From a checkpoint of a small transformer trained on Wikipedia: MLP 1536 SwiGLU.
Each number is 128 + 24 x the weight over its row's rms, rounded and kept within 0 to 255. Layers, rows and columns count from 0. Numbers have three digits each. The size before them is the row's rms in percent of the matrix's.

# gate: layer 8 MLP gate, 1536x576, rms 0.164, rows 252-291, columns 48-95
# up: layer 8 MLP up, 1536x576, rms 0.177, rows 252-291, columns 48-95
# down: layer 8 MLP down (transposed), 1536x576, rms 0.231, rows 252-291, columns 48-95
gate252 092:154107108169134122159133125120081148123142107189140100137121156086146179099092121110108129142129139123154141124105121093105156134115092108112091
up252 090:133135098137129134104157128121099071107139150144122166154146092165109101110117148105158168149115083110119133119113130119138115115135109135129107
down252 093:140149125103149101087169130159142128132182109098140161129126136150164104119125121129118163153108157131180094132134145140124100152123108103126131
gate253 102:112149135111139141161107117084183155155070151119121116090173136128139166169189130113090157109101097154150157125144168105108139096175149124120113
up253 098:120097102125088097136121088146109138153139139081131145122114161167138069087076121149110095124087147160091141106120147149112135141124120087124132
down253 098:134123112130111134089153115146121138145103111095077111103097151137185099146109116122121130159123099119120131153152145125119091094093113118121138
gate254 095:162132144094119146105136140145148111090127150125089099127152135140124120133145130158132126118164129122110138170107143146139140130138112100111158
up254 096:086135125125130135139104135140145143101087092116108126144096095152169154115174178158157112131135100162128139155130126092143151127160151116118155
down254 100:146112136130164109069129087155178108155132162112123108138131163183059126167128101111142132117127152136135134115125087125167101106103174176091092
gate255 098:107162145104127114086147177130110148137162079087130110106146182119136108156157102118163158102078121110131129125122139146108174153107116157109145
up255 100:139123104094119166104163129109091117148121132109106103103126132144147137145123111128131102132101092118163143127112137087159149158127133095090131
down255 097:115170087095126132103118140144116098172128103133129145139117116171183126150174144117135116100094095139122133147103161085100092100121112098165137
gate256 102:124106121158098139126124085101125154095074089090175139138130135130135142163080095109127100112153133124153136098136121109108144148152145109138129
up256 102:127118142083133099142143126120057112162137123125152134143127067092158166123150121162089140089087134132100151141145109142136075110148134152120075
down256 101:120157124112146165125079083132091141167101111154140114160132119135142122148140201129150128153109166067154147148141162151100195136111139145120121
gate257 103:160171076131149105163119121127116088112135178165158140156102131102164107105118116144148095163149139147125115129133152129135117135126106164087115
up257 103:104107095119139104152133090161145134172129130153104142107167143127081127144180081120161109139157129116120111114108124154130156126103082120097131
down257 102:131147150147076139150128118144094094132072137140148098177198163110139157147133127133111142127135117132090108113166112141136125088140118128125127
gate258 103:146108117125137115103084138116109125121127116105127195117155148126169152092123137139107063122145129139071157128150105098139121121133133160159160
up258 100:092128155125096128142132135131113138117077179141139151125126122128144131120132107123173119135106143119077163122117109121151050168119131146097091
down258 098:153157118167119147167142099118114116101075141070150154155151148118138127128107085112117127146142126136115113102121133123135115096115150113117117
gate259 094:140146153131158126139161155149165141131120099109152113132131077131105116077115128116131098092171131109153107159127165110140149097107122123112129
up259 092:123122149136134137131136139149152153128168118144150095126134136127113161120119138117116106137139161090141127118128149140084117163101137135074135
down259 097:161148144170138131162129112170134125139123150133141123111124110137129157122130143140161138110118093142115134126136149123109151146122147118136152
gate260 093:127122153117145118095097125139152105078134094145100095137157095127130088169138141124126143135158143131152124132111152158168103100095094093127161
up260 092:154159113133172094101106102134157147116129120127083113130174112092134093129132143109129098113167140129118129112159128122095161090075084105064152
down260 103:137140105146130151114118102118116094157116160117160134123109137158126110119060117079109118101107151074115131115113106127126141176114164147151104
gate261 097:107121144181141148164105123131162120129119107145154126120167123146164097171109100136153093134114133127155118145131147142098131166172110123130096
up261 096:122109105085124126098077149145160150144160146103152109159154096135120123112117137138134144117097110126136185115142105123120107192134128100109140
down261 102:167135142163126088114128135100144057105117133137120086158159088176080091135168118150104098102119133075143136151121105114145139135139152106116130
gate262 102:116109189141141093085158113151112116151103150105150173122142113109081148121095103125121136098121115126143162098058097099136148137132129118139143
up262 099:114153062132147094138141132146136116138134137149117175086130144131153098139163148125165123164172125139115135134166170110159143123134160123142112
down262 100:152111132098144138111084147096149144146190082149158125162144117078099087122134135131119132163146138141106111114177133144138107131139182081106120
gate263 099:130101153135116125114149102079155105177152109139141146142119095104140066140111110112115146102105155140111108119126157161139125131123116154109181
up263 100:088102163123086141121144107095138101148126129105127146148113115149154126123145136136126127118097131154134101149141167132089113124102130177140101
down263 099:115143151140095141156135088161115081121199123150127113112122129108125148163166125090168125080121143109127107077141104112116149133086107108115138
gate264 097:095120194167110131165132130101165157111127134118123148084123163149114124102124126118078088076101140114123156141109128117118133170127127089123114
up264 102:119134059163157159103121086127097143094105151133109078104098075124140136117113105120156111146132113107129156137117164145121076084157154092117129
down264 100:086133157117104123129116166124139116131139139105112098125167089102140088130115109119115101132136089046118119167117104117096144173141149110162095
gate265 107:133132113118079167169113130123137099104096127132120120107129145114138142127121134080121152142173154159081131085157150100148124155107144128140128
up265 111:129135126177138068105142114103134104102150121115136124129125096101086141087167120151126064167125157103120123122126146112155126087122153122111118
down265 109:125112125129087098124137149104104085154150072123142075139187132138127093106106156111113127117128153122068130102138126115131090135129164144151145
gate266 099:137118099135122106092120117112146117079146116168126151130105129130120132143132113138105128132122148072174115116110147132078171082129145127095144
up266 101:127122132151126160109111119139132113168110117109126118097139138153102141153109108141111190153135162128136129112079114069125179091125135163169112
down266 105:134141108182143105144180119125134121145125097119081116115124146133069136141146087159118145180137122100186097110123106098124116167102133107124152
gate267 100:125147153110159109122157144122135140108123081143121140156167145097099138163122091135126116096160080120115106134140131140105167183139131112088119
up267 102:170115105113136155185117135150142134148143101124125105149094106122131178137145144070178138122142111080121160139112116153117174131135126110134169
down267 098:150130132092122128122094116131175104117175134134115158141100162110111108135123093126102175084134101126104143134120152105130088120160148131126142
gate268 096:145149122101140117085148135091134105121138125113122141114113137116166147130098087129116153102173068156134121158107146138128124139146129102156139
up268 095:110147087133132125144127136162124137143116149079158189173148107130087133117115140139107093178132150121130131166155121120095140121156116140125059
down268 109:145099121114101130097145116105118133133167090114109072114119166113125103149136106122126158087153122159090114112102142131138071129157120127129178
gate269 100:137116103130150109111146136131125143095144130114111116105104103155096082143158138122128094134141069102086161101110148128123158188090126164156140
up269 096:155119146110152119139092150166170104129148171100118161095131156119095087144131075114140137117147129158143139071143169100143158114139152161167133
down269 101:148134089106133110129147123146120122063162098143138110123119148153131114165136149116123120158131161122126181126124153143152163094144122153113139
gate270 100:152104119138153103132100092175138126149145148112135146139106150082161147118136101099120085151138130116119087139148105123155128135113107109153103
up270 107:079095113089149145122071146135163183114163130126160149148101165133088120061127098117141098147138163132165107137091144102129145098098119114116134
down270 104:107134120101116126115096146096116100129138137137166097084097129141166067130087091153107111139099171135098135138146150135111143152111125118149123
gate271 100:127104134110151057120110085172113146113195152129157140087163128137135099167128114154131119155118164101111106092129116140109138110129128148089096
up271 104:122133122113116187128128164172156089116078125139142094124077168121097130122127131167152153098152108124128084159134123113117125150111092092114127
down271 102:151132191134122121167116124124133116129134103123091173126064086148169112075114146131142160179088106132129125168116130150177189128112136109144138
gate272 100:169118121108151124128102167133122124082159147152106121118119149152140128113131106107153127091111119105153158167144137129165134127129161105125146
up272 100:123122123144126146130132123103144115099124157149134119117105105156124139142188127121128107107163101141098100097105126115144119172136074130069103
down272 103:132123148144109192093135116124139122147094124143156142146165097130092135119118115113103107119138148075148115125078093133101135141125100114118120
gate273 102:123101111107144128164110119141134093091164088180117135112175139147150108092125126142118108100121139111130105108118124114149106119144113104118102
up273 097:158129142132114109106175114127125138099154106156137163120132106152116116114123102133183128101128167186145115106114141087185118117155089166113130
down273 096:117134136129107093111118145193144146087118162124107092144141109096172114152139119144091150134075104130110122135144077108134132145144142136177152
gate274 097:131130129116161134161090139132131154199141065089103166127122112120140140144137173127170154112114147122138129111127150167085127156101107132168123
up274 096:139099136163091124126138115146106127113120155141124109124094132135108120126140151149148163167082102105140143127147123135119148090169130093164123
down274 096:120125131153092168150149162126154111129118113156109091129116112126162144119112092100140121151126133094117125106125131163112126110120174161122137
gate275 103:122129132096156099117094121130174079137164108130155149107114145142136135101142102112122159103123100093135113161130141130187146089076098129140111
up275 099:146115117130174111152110134138126080119163126139122121138109122103102103108132126137127135072095114119092110109144112157105153100088098140129133
down275 097:116084102124128097164118105169123104137125126136124125062125117160134083142080100137163126124106077132140123117157150131170159089087113132114107
gate276 101:140120149150139128114128100136166140122145163081098099093089148167091150159143158152136139100109118163117123147095125144134113139106117140155105
up276 105:142139159170121112140116157135144159133126181136138093112121128181150121132140061077163166181113109108156154141125143125114145118103122108096118
down276 106:139148129150096164112115123145147090099110143129123131117088145147109114134139113123132106134132115132136111120141145121128120134121129152166134
gate277 097:150139121122169103131103115136146106134129118140109164092091160126146148132127112146105127130097147112170134116107127164101129130144151129120150
up277 100:123130061147132081151133090128105141135110136146154096131087066177074156140122133135097121129163139111131121131115137126100138148145176156129134
down277 096:122109108117103115159154110156113145133144151145180133135097111124095141077130132131139136164118155088095146142123159128134124140128102142079128
gate278 102:137140124124121157113120155166154137076138137137113149178156143142149147133119160137118114143111125131119125146113144133126146152162145180124154
up278 104:139094113144192113112116107167112144133130088114124165141108162148128126138155101095134160156078164145122126116134127110164156136143139192101151
down278 099:121124149153101107131118137134131142132128118128149158144110130157128122145155148135095106166088130129090102110106146115161153115143150154130116
gate279 102:140091086138124116136157100105104110158099145122118140141098092165154116104145105119103126116152142136195113139118161129116157095128147147136118
up279 099:096086125113110122056136157102190170116135133138142112109143162143152123090109129124111142111167131127139115152122172137143131092126068103149105
down279 102:099148132126097128127186135141130123102098110104165089164091104147116144092186145109141123150140128117144146124148092135130133149146097109101129
gate280 098:134149125110169123093128136095168123127144136077187112112136131129132144184099130100100118112134147126172128125083113123148116113122095126157116
up280 099:151136132132076064115116105147140083127111124163156138163133151120133130169107139137107160157097112132136125129154078094114101155120076104155117
down280 096:101118145148133115167124140138125128165116153097167117152154140159141165105167110136183149125154164155135119158159149150165124113078146154131123
gate281 100:135148160135107125100061101111150112147104133180131133128166147122104067133139151142099072116122079118107134102147139146150125106142114121161112
up281 102:122141175172134123167120144154177155156147128115153109095143121107128137136144154117096155114141138170115161130154126131100095103134139113110138
down281 100:150120136115130132124114147134162096095163156125169157146128129126123145124123155131137147101140140144155117086152143117145097136131154144123176
gate282 088:138115107163120103141115103130123149113074176117116119136129131116116108105135147139133093164140123159143135173098139114126133176097117125108149
up282 096:151089065156120101112139131126132129220146138111125104130182142157126154140100174138157101116109099081105102144123139098166149138094117079090104
down282 104:141116131152120152135142108135123170090094153120085158120063136111136117158147115124097116143153108159109161153134128118129100144164144133148149
gate283 098:138152190152141154169121104140153117102111115129125138122099131092146147111148124107165127146135113116161140119135144164120110145152143099151111
up283 100:152097101125144094106136104148108146139155089112153152113161097167099152164113130144107134087131135117114129137145111120125181093149136128109145
down283 101:127116124116151111104091178114140095144081093124133122124181146124100174164075106107118126105112159099143126134147144126116137143141127114103128
gate284 098:105123101111085116140149129099144131116102123103082128100091123122096102124119167120092091090143161110176093135138099169129111138133072174099112
up284 100:155155121102120152118099125114118160110117107107126111139133099133132128180123157112124120126066177151133161098166129159109082162137113113082124
down284 101:098082101118150138117129153106135140125126149077145132155114155121135119144120143151116112154084165123154129154134118120123120096131105143102101
gate285 098:142124136130120081091128175130149142151158121137099126110130113128131133133106140118121115152136128136132111148099099131125109082103117088148116
up285 104:138170128177119100095130149127102120107132136135103133122114144092109135094141119177108143082132143083136110133139171114133127138154124141111121
down285 097:143119113148145155144190153112110142157140155120155149129133103095149099140147135095104132116102119130165131146135116144114143126141116147107110
gate286 097:127122083135140076110104134155161162138131150116101128163108132105130131170139161115132134158095109149144123157114115160136141110105142126113152
up286 096:134132110111108175072161135099113105143159129119112137113161103129115124146141119170141169145127131093143134121117158092111132122159116108152120
down286 100:113120134143135088102146114130104088137123126117147154095106180145124085144137132103131153132110117093155085109130127111127133127132142102138139
gate287 094:089164152130140108106136120124101159124118159154117176155097185087106149112123145091131152114143135091122136124104146121163131089116113161114141
up287 097:127104115107117162108119148163173114170119112099085144081075131085130103130123100110122128116132113139169137137144120135129141121141126181160115
down287 095:115131130169109119153179132116108106104139110096174094136151179158144107103161121112152140110102123146124117152164145142154135127168136172157122
gate288 099:180149138119130111147104169147134166166144091150126119115162102105078128108149117155116102144148154113139130166123151084103137087089095104154100
up288 096:139121113130126122052128069133089112121065129106125140168123132139122167127131139119109103149106082118100099124157119145132146116165116112111132
down288 094:101135165103163094124125096119087110173136163129153107179152119160113151130137120129093129097102137159094104168157144117155115123143151159121074
gate289 099:123159112133133129151125134091149126132136085085101118105170097080119147133135147161123120088168128125129133135092150152098118133133143137148136
up289 101:077135122096111100105127098161147116121183128145163121132161142143105095140072172149086163120130096128149115116134133166153128124155158118124129
down289 098:141097091136117169108154108137125115188168102107152132180091120134164106143109147129099164157164118158130138109098186128172110100100142148130106
gate290 106:169135166153084126132134129162108141132109118149108143119111105111162124108104139140124170163154122155124134140117047151143150091140122114107118
up290 109:098078124090149129147125118113114114150149169160123151090113149155119178114164124103156114110132126149112103152131125145122154128117127148149143
down290 100:113132157109105123144146122134131105120153101125109091171124087127151127136073108122168132133171128116128126167120126146120104151157116189129135
gate291 098:142105082119159139134128141136089089135174108136157132151151135114109100145112149157081129152116157124102128152123093159096082122120098162131134
up291 096:118186085088117150139110147110134145102153133136139136152090100097123146111080151121115115098141131119142102153120081134121106103118104140126087
down291 095:132134144133117130144110149157102120140138137124141131121118115156114122166152124174137097112119080138110101169162109149115144098156118117111104